{"num_hidden_layers": 9, "hidden_size": 576, "vocab_size": 32768, "norm": "layernorm", "positions": "alibi", "attn_scale": 0.125, "parallel_block": false, "init_std_qkv": 0.029, "lr_mult_o": 4.0, "final_lr_fraction": 0.1}
Each number is 50 + 10 x the weight over its row's rms, rounded and kept within 0 to 99. Layers, rows and columns count from 0. The size before them is the row's rms in percent of the matrix's.

# layer 6 MLP down (transposed), 2304x576, rms 0.16, rows 499-553, columns 384-447
090:53 48 65 64 51 57 46 40 43 46 52 63 49 46 31 43 43 51 53 64 55 41 69 57 57 64 56 61 49 38 52 41 58 32 51 42 54 48 41 46 61 46 66 42 34 60 45 50 44 37 57 45 41 57 44 40 45 40 61 47 43 54 67 41
097:56 52 61 39 55 44 31 64 43 37 56 51 48 55 53 55 39 48 58 38 80 60 54 52 56 48 44 63 43 51 50 52 56 50 38 46 33 37 50 42 33 46 45 57 34 46 67 41 46 54 33 53 36 38 51 69 57 54 58 51 52 59 57 29
100:41 38 69 36 61 43 43 35 36 55 25 40 47 57 66 44 58 38 36 67 41 46 42 45 50 57 66 47 54 47 81 52 51 49 38 57 38 53 60 59 55 41 40 38 43 51 39 54 49 46 38 53 35 46 39 58 38 48 67 41 39 51 61 40
110:72 51 74 37 51 48 32 55 73 42 56 37 47 43 62 62 37 39 40 79 52 53 45 28 40 51 54 59 58 45 50 69 43 48 55 51 53 50 55 47 53 58 43 55 40 36 55 42 41 53 47 54 53 58 38 51 60 48 50 52 41 45 45 40
087:51 65 52 51 42 64 65 47 38 54 73 36 67 56 61 59 50 52 66 48 63 55 49 68 62 66 56 39 42 59 53 34 27 46 44 45 48 48 47 44 35 63 49 55 36 61 49 49 57 52 48 49 50 36 35 31 35 45 44 47 50 61 39 42
097:55 48 56 46 51 69 51 43 62 57 63 35 53 83 51 66 47 57 52 55 69 66 56 52 46 67 54 54 50 41 43 45 41 55 54 58 41 47 60 62 49 37 50 59 43 55 51 49 31 58 47 52 51 38 44 51 52 35 58 44 51 53 49 50
094:59 28 56 44 56 46 52 45 47 51 34 43 47 52 42 45 49 46 54 54 55 45 61 52 59 50 31 42 57 53 53 35 56 55 38 47 39 51 36 45 67 26 44 53 45 56 30 59 75 50 33 52 53 41 57 44 56 57 49 63 55 50 52 44
103:45 51 53 34 60 58 37 59 43 54 41 53 48 55 48 72 51 43 69 37 62 55 55 23 49 54 68 58 69 54 53 46 59 51 48 47 61 47 50 43 59 65 63 54 56 45 61 67 50 59 55 44 57 52 60 58 42 49 68 67 47 44 42 54
103:44 57 37 50 62 49 65 40 46 49 47 49 30 45 66 47 65 56 73 69 49 47 57 54 36 62 53 60 38 46 46 47 45 39 42 45 53 33 46 64 65 43 48 36 52 58 68 54 37 36 47 58 60 44 52 50 50 57 46 61 50 51 62 49
103:73 65 53 67 48 41 48 57 54 63 31 51 52 50 74 69 45 58 64 72 36 22 64 42 48 51 47 46 41 60 52 52 43 48 25 55 42 46 44 42 40 44 46 48 53 42 46 64 42 50 50 30 45 52 50 58 48 56 45 39 54 57 47 66
098:61 61 44 53 58 44 46 69 54 53 56 73 37 42 54 53 49 45 49 49 66 60 54 24 59 40 58 40 47 43 60 37 36 45 36 41 44 62 34 45 56 51 54 56 35 44 38 56 57 36 63 50 51 37 41 40 69 62 46 51 53 46 38 50
107:49 55 63 58 71 51 47 53 49 64 46 57 49 41 62 48 65 54 43 58 53 67 34 49 51 63 66 41 56 49 46 55 52 54 69 38 48 52 37 52 48 52 39 37 47 45 36 53 56 34 45 39 49 51 67 54 46 60 35 43 49 71 46 33
092:44 46 61 40 58 59 61 50 38 27 60 52 62 55 57 64 53 54 53 42 56 39 48 46 48 46 46 62 38 49 43 53 48 44 62 64 65 56 51 59 60 35 41 51 53 41 53 26 40 50 59 66 29 55 53 59 39 37 52 47 69 70 34 49
095:38 38 50 48 57 42 50 49 58 43 30 81 57 41 55 43 46 64 45 44 42 37 24 66 52 41 66 37 30 70 39 73 39 50 62 65 29 50 60 58 43 60 48 68 48 39 53 56 56 57 50 62 68 50 40 33 67 42 57 58 73 47 48 43
093:53 52 56 57 46 54 36 47 63 50 58 55 51 44 70 63 32 37 54 57 47 65 65 55 44 49 55 51 44 45 73 68 50 69 42 52 51 57 46 42 49 48 56 54 52 62 60 39 45 60 63 36 32 47 66 49 40 48 53 41 65 39 57 54
115:48 56 59 61 54 37 64 57 42 34 43 61 42 64 37 52 53 35 45 52 45 50 41 65 49 33 64 77 62 45 45 47 46 52 59 43 47 47 55 71 48 57 45 39 54 46 58 56 51 39 58 48 49 56 61 45 65 65 47 50 49 60 30 57
100:66 31 40 43 59 63 50 77 49 54 47 61 46 46 70 51 62 54 49 49 46 54 45 76 57 58 38 50 52 58 69 51 57 47 46 55 41 41 70 54 65 26 48 56 36 71 44 43 58 53 61 48 59 49 52 51 42 53 50 39 42 76 43 47
095:54 51 51 35 47 52 63 28 70 51 53 36 53 52 27 39 54 49 56 43 27 62 36 30 47 51 40 52 54 45 57 54 47 52 47 37 38 64 65 45 44 66 62 59 55 42 46 59 47 50 56 51 46 43 53 22 49 58 53 41 44 38 58 63
120:39 54 39 44 50 56 41 61 39 67 48 51 45 51 38 67 63 54 47 46 46 59 48 44 66 52 45 45 47 48 60 38 61 53 29 34 34 46 68 51 45 27 61 49 67 64 64 61 47 66 51 54 48 48 42 51 47 63 48 42 53 59 75 41
089:59 55 53 43 58 44 49 63 46 48 56 45 33 47 45 53 57 54 41 49 71 41 48 62 50 72 40 53 50 48 39 57 57 19 41 39 56 53 54 41 49 61 68 44 39 41 47 37 48 35 48 50 32 51 47 58 61 66 60 53 45 76 58 47
091:55 54 47 54 56 26 36 52 60 37 40 37 51 67 60 44 40 45 37 39 48 56 48 44 48 53 39 61 39 56 44 50 52 30 48 41 60 59 45 47 59 43 53 21 45 53 54 40 66 36 53 71 43 51 45 55 66 40 49 42 46 41 40 56
101:61 34 27 33 51 50 51 54 46 50 51 51 75 49 61 50 54 52 49 40 58 47 51 48 60 58 58 34 47 47 42 62 53 55 53 45 47 44 42 56 55 60 36 48 79 53 55 43 45 40 42 39 57 55 44 43 54 68 42 41 70 40 72 57
098:46 60 39 73 63 47 68 37 60 45 57 63 41 53 48 35 51 55 56 52 52 52 56 60 34 56 44 45 48 55 47 58 39 44 41 48 46 49 63 55 44 50 62 46 72 50 44 49 38 48 44 54 57 22 33 57 50 46 51 50 44 43 44 63
100:41 57 55 76 52 41 45 61 39 54 53 71 51 49 57 53 71 61 54 51 43 51 64 37 52 42 32 30 54 52 55 34 35 38 53 41 64 52 49 46 58 56 40 37 41 36 57 33 45 67 45 53 52 32 54 40 41 53 53 52 59 46 57 48
104:57 83 42 41 44 46 55 46 32 52 22 25 68 55 59 39 54 44 57 60 38 39 37 27 58 55 48 67 44 59 36 40 52 58 57 82 46 51 47 53 42 62 42 39 50 47 65 41 57 48 63 49 42 61 41 53 66 26 46 67 56 51 49 40
102:51 47 49 54 57 36 49 48 62 55 46 52 52 47 56 43 52 46 68 56 49 57 62 76 65 55 54 47 54 51 51 36 43 56 44 42 42 26 50 57 54 46 48 61 47 61 35 47 65 56 62 58 59 52 70 48 56 58 46 58 50 47 63 38
093:60 47 49 26 46 48 54 51 50 62 59 68 66 53 55 54 49 44 52 43 37 59 43 60 48 42 43 51 50 48 41 56 52 35 35 65 49 59 69 54 55 50 56 51 46 53 44 42 41 42 63 33 40 60 76 58 37 48 45 41 59 46 57 31
100:61 47 47 55 43 43 36 55 35 72 55 38 55 44 55 21 50 50 46 59 47 50 59 36 42 45 40 43 60 42 57 62 43 59 63 34 52 60 50 58 49 47 60 46 51 74 43 40 47 72 58 60 51 30 57 57 65 69 48 45 61 41 43 63
100:62 44 63 55 37 46 41 64 48 69 66 52 58 61 53 52 52 28 30 63 72 46 57 53 37 47 53 51 62 37 54 49 46 57 54 59 56 62 59 36 45 57 34 51 63 46 49 46 45 52 39 56 62 48 28 45 33 41 43 34 42 52 57 58
110:39 36 47 31 54 51 65 43 36 54 61 58 61 29 68 41 56 39 51 49 62 55 48 41 60 50 46 50 48 33 59 42 45 71 50 34 51 43 62 51 58 31 43 54 51 60 38 45 47 58 43 57 62 51 48 49 46 66 68 54 33 38 48 68
100:33 55 32 65 57 44 40 55 51 62 60 44 38 38 41 41 56 56 46 46 61 46 52 55 48 41 50 43 46 52 56 55 47 55 52 48 38 53 39 69 29 45 48 62 47 31 57 47 60 68 40 47 32 47 36 46 47 41 44 64 60 24 84 37
097:41 36 70 57 55 54 67 46 48 59 57 49 49 36 51 52 57 36 54 54 52 45 65 34 42 62 43 54 40 67 63 51 45 50 42 48 32 39 40 54 82 72 54 52 30 54 41 41 47 58 40 52 54 54 72 56 62 56 46 70 53 50 32 54
094:48 54 54 55 50 42 47 64 63 49 39 44 49 35 36 42 54 67 48 37 57 54 32 41 43 71 56 59 63 62 53 31 41 46 62 33 49 54 54 59 62 47 52 50 45 48 47 48 53 64 41 53 40 48 49 65 34 38 45 33 45 61 46 86
098:50 44 62 53 33 67 48 49 62 41 50 39 50 45 57 47 63 41 54 44 45 44 37 20 57 50 50 58 37 52 54 56 51 42 44 55 56 39 47 60 35 46 40 34 42 59 19 46 52 52 65 58 36 58 44 49 49 57 44 63 42 52 54 43
095:46 47 53 64 71 39 48 54 48 53 33 58 39 59 62 49 50 43 43 50 44 53 44 52 43 40 37 47 45 63 72 47 38 41 60 40 68 59 59 46 35 53 54 48 56 40 63 62 50 59 64 33 68 35 49 60 52 48 58 40 57 40 50 49
094:51 57 56 41 50 75 38 46 67 56 37 65 57 55 46 47 61 65 48 43 56 51 65 29 46 52 45 63 48 38 64 62 56 57 40 57 45 61 58 36 58 50 44 48 31 60 37 63 51 47 36 53 51 54 54 58 31 43 45 56 54 48 57 56
113:40 57 42 76 59 52 63 58 51 55 53 77 36 56 46 56 49 52 57 59 48 58 49 45 52 53 57 47 49 56 44 41 33 35 56 48 60 42 39 53 52 48 39 58 68 51 40 55 56 34 34 37 63 45 46 67 70 56 57 49 40 63 48 45
103:46 56 54 72 36 53 61 55 44 24 49 61 40 52 40 37 55 55 59 54 52 57 54 58 54 46 48 43 54 59 84 54 45 61 49 54 43 61 50 61 58 34 39 44 52 52 44 38 70 43 32 71 61 57 59 46 46 48 54 48 37 38 65 35
125:47 43 47 48 40 44 48 44 62 58 51 52 37 57 46 57 58 53 46 68 39 58 43 47 37 49 59 63 52 42 64 38 46 56 45 52 73 42 45 46 41 32 55 59 49 58 58 37 53 46 52 53 59 55 62 37 25 56 66 50 41 27 52 55
102:46 53 70 62 50 36 40 37 50 58 34 56 43 58 49 51 43 50 43 37 53 50 72 51 36 57 59 43 52 76 54 53 38 41 55 72 49 40 50 54 50 33 52 46 47 52 44 34 39 43 37 48 67 56 44 41 62 48 50 57 49 51 46 56
095:55 29 53 52 33 60 60 63 52 45 49 57 52 41 55 39 44 47 70 51 40 46 59 56 41 55 49 61 41 44 39 51 39 69 50 34 56 48 48 49 36 63 68 39 49 51 67 40 56 48 63 58 49 60 48 42 35 59 60 46 53 33 47 57
104:45 41 59 57 45 49 56 49 42 42 40 34 68 42 38 54 47 57 48 43 45 49 46 53 65 55 52 53 53 37 84 59 55 54 54 43 68 58 33 54 49 57 70 45 39 48 54 56 48 55 57 46 46 49 50 43 60 62 46 44 56 57 61 57
098:46 47 36 43 61 49 61 54 50 44 56 47 53 45 43 33 48 54 46 49 42 51 54 71 57 55 37 52 67 39 49 35 45 54 50 56 53 59 56 36 53 51 56 57 49 44 32 48 48 43 39 41 61 61 00 45 54 55 69 63 57 60 48 44
091:68 47 72 25 62 41 57 58 38 66 29 49 56 62 44 41 52 57 79 53 46 47 57 21 51 42 41 51 52 50 57 44 42 50 59 64 41 51 52 38 59 62 43 49 58 54 46 55 49 43 50 61 35 59 54 48 54 43 44 61 54 45 54 47
105:53 49 43 60 54 56 49 75 43 41 58 63 56 49 47 58 45 62 65 54 41 72 69 31 61 47 50 48 52 43 50 49 45 50 62 44 40 44 54 55 28 57 62 49 57 40 37 64 38 58 52 41 54 64 51 61 56 44 25 49 47 67 49 50
101:42 40 45 35 48 59 62 49 46 45 57 52 44 34 51 48 53 55 52 54 45 49 45 56 53 52 55 61 47 49 70 42 33 68 57 50 62 60 53 45 61 47 41 46 49 34 53 57 52 45 46 54 56 37 43 65 42 47 36 52 63 50 56 55
101:28 75 70 49 54 49 49 52 78 49 60 64 63 57 38 58 42 54 48 40 48 65 65 43 42 51 50 54 41 50 51 72 39 67 48 47 39 22 56 61 51 60 54 63 47 41 39 57 52 53 68 63 39 37 38 43 38 49 44 34 59 38 57 61
105:45 54 67 59 60 45 51 45 51 39 58 64 25 50 38 44 48 50 51 39 55 45 53 60 34 49 47 52 58 58 50 46 47 45 45 47 65 37 40 35 49 60 57 57 44 78 52 41 41 46 69 46 57 46 65 44 37 33 56 45 51 47 36 39
107:48 50 46 51 35 32 44 60 46 45 53 61 38 53 41 49 68 49 54 39 52 40 55 63 41 58 76 42 58 44 37 51 42 59 57 63 63 68 41 56 36 48 46 53 55 46 51 61 61 31 54 40 47 44 46 53 49 59 57 46 63 43 52 43
106:58 58 41 66 55 38 55 43 55 42 59 36 53 35 37 56 48 57 45 56 41 48 27 37 59 57 63 50 45 49 58 52 54 38 57 47 40 31 48 42 58 49 46 65 53 40 41 65 43 46 49 49 49 55 57 38 54 39 58 53 53 51 55 55
101:52 50 58 60 45 42 19 58 54 66 43 57 41 52 39 63 70 50 73 53 51 43 44 45 51 37 48 45 55 74 37 49 73 42 33 53 57 46 47 47 66 52 41 65 44 81 34 47 46 59 52 60 48 35 54 39 34 67 36 31 44 52 38 48
101:52 38 42 53 59 68 46 47 48 50 48 46 57 60 61 32 40 44 31 47 53 59 60 47 60 45 51 60 58 51 65 53 56 55 41 49 51 70 54 74 70 46 47 53 57 38 71 59 67 38 51 27 59 68 54 56 64 45 40 26 42 68 60 38
094:47 41 51 53 57 50 42 36 57 68 62 65 49 40 72 50 59 48 41 48 43 46 48 57 62 61 36 59 49 60 38 53 48 40 74 45 48 61 56 49 52 57 63 70 59 26 45 39 62 66 51 54 47 38 33 56 48 52 53 69 52 53 42 40
093:56 40 18 38 38 45 55 63 52 67 33 51 42 42 52 49 49 44 70 49 59 52 58 47 44 44 48 47 72 34 52 49 50 43 50 26 53 46 37 48 55 40 47 56 43 35 55 36 57 45 61 65 59 33 45 55 50 48 61 45 57 50 58 49
100:54 67 55 32 56 40 65 46 27 42 61 51 45 33 52 42 53 53 66 50 54 59 59 26 37 63 30 55 43 39 41 54 51 46 35 45 56 45 57 45 51 57 63 63 47 52 56 50 75 40 57 53 72 68 34 51 40 49 52 31 51 50 52 54
# layer 6 MLP up, 2304x576, rms 0.239, rows 500-553, columns 384-447
100:50 31 43 52 40 65 50 36 49 60 28 51 55 51 61 51 45 61 27 63 53 58 27 70 56 65 52 55 47 51 59 62 51 42 43 51 55 62 61 54 62 57 51 52 64 69 52 65 57 47 74 69 49 40 55 42 34 39 56 50 65 49 33 41
095:47 59 38 45 47 50 42 36 53 36 56 53 53 70 20 63 47 45 43 52 39 23 55 51 45 34 32 48 31 61 51 66 41 64 22 53 75 39 44 45 48 58 44 48 51 48 56 47 50 44 55 63 54 50 29 50 41 75 61 52 42 51 41 53
108:48 43 62 39 36 77 35 40 51 48 51 51 51 42 62 45 47 51 47 60 43 60 38 35 47 50 48 52 68 52 35 40 68 42 64 66 44 57 30 57 40 52 59 55 45 28 46 58 36 48 48 70 56 45 32 42 43 50 60 53 49 59 52 63
093:55 34 56 51 50 38 54 48 60 45 30 47 35 36 50 48 54 46 39 47 52 43 48 64 33 46 57 59 63 43 52 57 66 55 58 59 54 47 51 52 42 41 64 29 60 31 43 36 42 68 48 39 55 66 61 60 60 46 53 62 61 42 68 55
094:40 40 37 69 49 49 47 57 43 56 52 64 45 28 35 40 36 52 39 46 49 29 71 54 43 47 65 43 45 43 57 60 65 64 50 52 50 48 66 47 58 27 39 69 52 51 41 51 74 45 51 55 24 35 43 39 41 32 51 54 57 42 33 62
096:44 49 42 55 53 66 38 52 57 50 34 37 41 52 46 54 59 50 65 65 59 47 55 56 65 52 47 53 65 48 47 49 52 53 54 46 39 62 45 53 55 51 39 44 23 52 43 61 43 31 44 58 48 57 48 61 68 66 57 49 48 50 36 46
102:46 58 61 53 53 43 43 59 61 44 34 56 51 41 37 40 43 68 44 58 53 46 54 33 45 37 30 51 43 60 62 47 41 46 51 44 47 57 54 37 52 53 43 54 51 56 53 45 55 69 34 52 38 39 66 51 50 56 63 66 56 41 53 46
107:62 47 48 60 59 50 56 38 40 44 51 36 50 48 46 73 30 38 45 38 66 54 53 41 67 57 50 49 61 47 52 45 33 46 66 45 48 41 69 61 50 51 48 46 51 40 37 67 34 57 48 35 59 65 57 56 70 57 56 57 55 39 33 26
104:66 52 60 35 66 39 53 53 56 54 61 39 50 53 50 50 47 50 51 58 52 51 44 70 61 77 49 58 48 46 44 47 44 49 59 34 37 41 46 40 53 47 52 50 36 49 68 56 39 43 57 43 54 66 39 61 48 47 56 48 39 40 57 70
097:63 49 31 54 76 39 53 57 69 28 54 24 54 61 42 52 49 42 57 50 30 57 47 37 41 70 48 43 50 46 43 58 54 60 72 63 45 42 48 51 52 58 53 47 41 49 63 51 43 48 54 67 70 56 55 50 41 40 55 47 51 64 54 61
098:50 61 51 53 61 52 48 59 58 39 61 67 68 55 57 60 33 55 44 48 53 35 56 41 31 55 46 68 29 50 43 44 35 47 26 52 38 53 46 59 47 39 56 58 56 29 52 41 61 54 58 66 53 67 58 58 65 57 58 46 49 45 33 58
095:58 50 51 67 47 62 54 38 52 65 32 39 59 43 65 46 39 43 32 49 48 59 50 41 60 56 54 40 62 47 65 57 44 39 48 41 50 65 52 60 54 44 67 61 40 51 48 50 56 32 51 23 45 69 62 41 73 50 33 60 39 44 60 62
101:39 34 58 64 53 62 47 39 44 45 53 42 34 53 44 38 40 52 50 38 27 56 66 57 43 53 36 55 53 43 52 61 64 50 24 40 65 64 53 46 54 51 56 51 68 44 55 27 44 60 40 66 47 38 70 42 41 41 58 46 38 25 51 36
099:41 56 48 36 61 47 38 48 55 65 53 49 61 57 57 57 50 68 30 54 48 42 49 62 52 48 52 40 43 42 52 52 41 38 54 34 46 62 47 57 47 61 40 51 51 47 44 51 60 72 36 48 42 58 53 70 58 44 50 58 48 39 48 53
103:55 44 42 57 69 51 51 58 46 53 51 31 43 39 56 46 49 53 58 44 55 51 32 71 41 37 42 30 56 50 39 60 29 45 38 42 31 69 55 50 69 57 38 46 55 48 46 46 40 74 44 47 50 45 71 31 50 55 57 56 41 52 41 57
102:63 57 57 52 41 56 66 42 48 49 41 33 48 57 34 41 41 47 57 43 55 47 57 32 66 51 49 52 53 45 44 54 54 38 47 53 40 50 47 49 42 34 40 35 37 52 45 42 46 43 32 50 36 56 72 46 65 52 43 40 46 44 40 52
100:42 53 65 54 62 53 33 51 40 45 45 60 56 45 65 41 50 35 39 57 45 48 39 43 43 50 54 51 55 38 50 62 39 55 50 46 71 43 53 43 46 44 31 66 40 63 52 30 48 45 44 49 40 50 45 50 56 46 48 53 48 37 58 55
110:55 46 44 14 58 45 46 62 45 47 49 40 39 40 47 51 65 49 53 41 52 54 31 64 40 69 49 50 57 34 48 38 30 48 45 41 49 56 43 61 66 62 52 57 39 54 25 49 60 67 49 37 58 54 42 49 47 57 58 56 62 57 62 53
092:43 58 53 42 50 51 50 34 65 50 38 55 48 47 41 64 50 58 45 59 39 40 55 51 50 49 53 54 56 58 51 46 59 43 42 58 41 49 54 57 47 68 31 50 63 64 37 63 49 66 35 61 53 43 27 39 62 52 39 48 72 43 44 50
099:46 55 55 57 46 58 75 61 36 38 31 57 34 46 63 44 38 50 61 62 68 60 47 50 54 63 68 60 63 42 60 50 47 59 33 40 50 47 37 48 59 66 54 56 62 58 47 54 37 62 44 50 59 42 31 30 41 48 56 35 65 50 58 59
102:58 54 55 60 39 48 35 54 54 43 45 39 43 56 39 48 41 49 44 45 49 48 67 56 46 59 31 63 41 59 29 55 56 45 49 54 63 45 56 54 58 51 60 53 39 54 58 38 36 43 50 51 68 36 47 36 56 52 41 40 38 65 46 53
098:48 40 60 60 37 41 55 57 40 43 51 49 53 51 56 48 73 52 61 50 37 56 47 38 41 51 33 64 45 59 49 40 35 34 56 35 26 56 45 58 40 36 41 54 39 44 50 42 55 29 48 55 30 52 53 67 58 45 49 35 51 41 49 54
099:59 55 54 52 33 59 54 60 48 44 62 45 42 44 60 66 56 68 27 55 52 36 56 51 35 60 45 71 64 48 44 33 59 52 58 46 46 39 51 67 54 44 52 57 68 52 37 29 63 58 56 30 40 46 52 69 53 41 62 61 55 21 57 49
117:46 47 40 47 51 45 56 62 36 39 44 48 59 58 28 50 49 69 59 53 43 54 38 68 51 53 54 42 60 41 65 59 57 64 35 59 68 34 49 54 38 43 56 58 57 53 50 49 38 39 55 38 61 50 57 53 38 36 38 37 66 51 53 26
096:54 55 52 40 45 48 48 34 37 55 42 46 33 46 40 64 53 56 34 43 50 48 53 73 62 46 56 51 54 43 34 48 31 57 67 40 58 62 46 55 59 54 45 50 57 58 52 55 51 57 49 43 44 71 57 58 69 76 52 53 54 55 49 64
094:50 37 44 45 58 25 33 34 53 63 43 53 42 51 49 73 43 46 40 35 39 31 56 55 35 49 51 48 44 56 61 51 53 73 47 41 45 46 37 52 55 45 52 56 52 62 73 37 39 39 46 62 50 57 51 68 67 46 52 58 48 50 51 47
100:61 42 41 50 52 54 53 57 69 60 45 59 53 46 52 51 48 41 62 63 53 51 35 53 44 53 59 61 45 61 41 35 61 47 63 54 31 40 66 53 40 43 49 55 54 42 69 73 62 73 50 41 49 46 54 45 58 47 45 26 54 51 43 40
098:47 52 50 41 62 68 46 50 43 49 54 51 65 35 42 30 42 62 70 51 45 41 37 37 61 59 66 48 51 60 41 38 38 55 54 55 40 27 33 56 47 43 70 56 37 50 59 42 61 52 47 56 40 70 58 47 59 53 60 43 39 46 45 44
105:48 41 44 50 47 51 38 60 42 40 65 36 43 27 49 58 49 36 62 61 56 44 44 59 42 57 54 61 64 49 78 34 50 42 60 38 44 68 63 56 63 60 40 61 55 52 50 35 47 58 44 43 48 37 52 54 30 56 52 71 49 40 27 56
099:46 48 38 53 56 50 47 55 50 66 30 56 44 43 55 47 56 57 60 54 48 49 56 52 38 56 45 38 51 48 36 54 46 43 24 37 50 57 59 62 49 35 53 57 60 45 51 45 43 32 62 46 65 60 31 52 44 41 66 59 53 55 77 68
098:55 62 49 59 48 32 46 41 72 38 60 44 52 60 59 52 54 49 47 54 61 47 60 68 55 39 48 53 50 47 56 24 59 44 59 41 58 44 36 41 35 46 25 55 44 33 66 36 41 51 58 52 38 48 66 40 48 46 69 45 46 56 46 37
094:53 44 35 43 50 59 47 41 42 49 50 66 51 49 38 47 42 46 45 54 38 49 47 30 57 52 44 61 49 42 52 49 60 43 67 59 55 40 32 47 56 36 57 43 50 46 60 42 49 42 49 36 79 50 61 56 68 50 46 55 67 51 54 35
098:64 49 55 64 63 65 45 51 55 50 53 50 59 60 58 42 51 42 48 55 38 34 53 55 32 30 63 51 54 52 39 51 29 44 58 40 41 52 61 43 64 41 37 38 46 24 54 59 49 43 36 54 65 51 63 54 36 45 40 55 44 49 58 61
096:46 49 46 41 55 45 40 36 37 49 52 53 60 54 53 70 42 55 58 57 46 54 49 83 46 64 58 48 63 57 47 45 65 37 57 67 26 47 39 57 41 70 45 66 56 52 46 34 58 44 50 55 55 60 59 57 62 48 61 48 65 63 64 62
097:34 48 45 63 39 67 63 53 43 39 43 50 45 45 55 43 45 48 60 73 44 60 31 32 40 53 50 41 61 46 58 49 40 49 37 55 44 49 37 57 46 45 60 45 53 51 54 37 52 36 61 31 48 48 54 20 64 53 59 38 45 50 51 48
106:69 33 67 47 59 47 58 38 53 42 63 56 36 52 55 46 52 53 38 55 54 37 28 21 53 39 40 57 44 63 53 40 47 67 51 65 38 52 46 70 48 48 58 45 71 51 56 62 35 54 60 64 49 60 60 62 69 52 65 44 37 60 55 46
099:64 56 36 43 44 59 62 53 42 56 45 41 60 59 49 53 51 55 18 54 44 40 42 68 62 50 40 62 41 42 28 47 58 57 51 68 57 31 24 59 59 55 52 46 40 59 71 68 39 67 57 44 44 43 50 75 37 41 52 59 52 58 32 62
119:47 52 48 57 51 44 31 50 47 61 56 35 44 67 53 46 44 57 62 59 30 47 33 55 38 52 41 53 43 55 51 40 52 54 61 49 44 59 43 57 63 44 60 49 37 52 56 64 56 48 44 51 48 60 47 36 49 54 73 67 50 53 51 62
100:49 49 51 34 60 47 52 49 50 47 61 34 44 52 68 38 46 53 51 46 50 38 49 59 54 49 46 60 51 49 58 73 47 48 56 58 52 47 41 59 60 50 40 48 50 63 40 54 26 50 64 61 48 42 59 64 43 40 60 42 41 63 52 58
101:64 58 53 47 57 44 64 52 47 54 50 61 40 53 53 40 41 57 59 43 36 34 58 59 46 59 60 44 45 46 43 39 74 59 39 50 36 56 44 62 42 69 50 41 53 36 48 46 54 60 46 54 56 52 54 39 63 42 59 46 62 60 55 41
100:52 51 47 56 55 51 51 52 46 55 45 51 52 49 43 43 44 40 48 59 45 42 52 40 38 44 45 48 65 75 49 57 45 46 64 50 55 52 59 56 46 61 54 43 64 43 51 54 57 48 34 47 32 41 36 51 44 54 51 57 51 37 39 66
095:49 52 57 60 42 51 51 48 56 64 56 53 45 29 39 52 59 39 57 52 45 51 42 46 39 52 66 49 39 47 56 67 57 49 68 50 46 49 52 49 47 50 56 45 53 32 55 54 36 57 65 56 54 47 36 62 33 57 50 66 61 54 51 60
105:38 50 38 60 46 45 60 55 51 43 52 47 66 59 39 53 60 59 68 63 36 47 33 36 54 42 56 54 41 41 66 70 57 42 48 66 40 52 59 58 57 32 44 34 46 46 49 56 36 46 44 39 58 67 58 47 32 45 43 46 78 40 59 47
102:66 53 49 54 75 56 55 59 36 60 64 44 28 50 46 49 47 67 32 51 48 18 55 70 33 44 32 53 48 49 55 44 25 63 55 62 48 43 68 44 53 27 66 38 54 61 52 45 42 57 37 44 52 46 51 57 58 55 49 45 48 39 61 56
096:39 49 56 61 45 57 34 37 53 66 44 40 41 54 60 46 55 38 55 30 51 64 34 32 48 40 58 38 59 59 47 58 66 59 66 63 50 54 45 55 44 43 35 63 49 63 56 35 63 47 56 53 31 64 51 48 50 51 59 58 42 57 49 47
096:49 48 55 48 60 47 55 55 39 47 56 59 56 55 48 30 63 51 41 48 35 42 44 54 51 47 59 69 44 59 44 44 56 40 67 51 42 42 58 58 63 59 37 33 64 55 43 56 29 54 38 54 42 62 64 53 66 44 50 40 69 50 40 45
104:55 73 53 53 53 57 52 38 49 61 48 37 55 51 34 80 55 63 40 50 53 49 52 56 40 37 44 41 59 63 56 73 44 47 76 47 50 49 54 73 61 35 42 45 44 39 50 68 56 45 46 55 55 49 69 40 59 59 48 47 53 55 51 37
102:36 36 60 54 40 52 40 67 51 64 44 47 49 52 35 44 31 48 44 45 53 43 49 66 47 56 45 54 32 62 41 53 65 38 52 56 50 48 59 46 46 46 43 56 45 51 58 57 54 50 31 54 53 61 46 74 40 46 37 50 47 45 46 77
102:57 34 56 44 50 45 62 60 55 64 34 40 48 56 44 69 29 53 61 45 59 41 55 51 46 60 52 66 45 61 40 62 53 48 53 54 58 62 51 54 50 38 58 61 42 40 44 35 35 62 53 42 42 44 54 33 61 55 46 46 54 64 43 43
098:50 46 60 36 53 55 52 40 56 46 61 35 49 38 55 49 40 60 60 49 60 50 54 52 59 35 65 62 66 58 68 47 38 67 43 55 70 44 53 55 55 35 61 52 57 46 51 51 42 55 42 47 49 39 45 30 36 59 52 59 53 49 44 48
102:37 35 44 73 50 60 43 57 57 55 60 50 30 55 40 74 40 46 39 68 51 35 25 37 46 51 64 49 50 51 39 66 53 39 72 57 66 51 44 41 46 51 54 59 55 70 38 36 40 51 59 50 58 40 49 59 52 43 59 54 56 46 73 56
097:47 44 49 50 48 46 37 45 45 43 47 39 53 53 48 43 26 61 46 44 38 48 55 54 51 61 44 49 39 59 47 48 57 49 45 60 56 36 55 48 55 47 43 42 66 69 47 61 52 55 54 36 51 54 59 51 36 62 45 49 57 46 52 45
096:48 35 61 69 53 50 48 32 54 27 59 42 48 61 32 71 45 52 40 58 58 42 55 41 44 63 61 47 53 67 57 61 49 49 54 47 46 54 46 59 55 50 53 50 53 58 60 71 54 45 60 51 37 61 52 54 58 62 57 59 53 51 32 49
098:54 53 49 59 59 59 27 58 54 50 49 55 50 48 38 55 40 54 47 55 39 43 49 49 36 49 52 71 60 73 55 40 56 35 20 50 39 48 44 55 49 61 53 56 58 52 56 50 56 59 60 45 52 38 38 52 38 49 57 62 60 58 40 65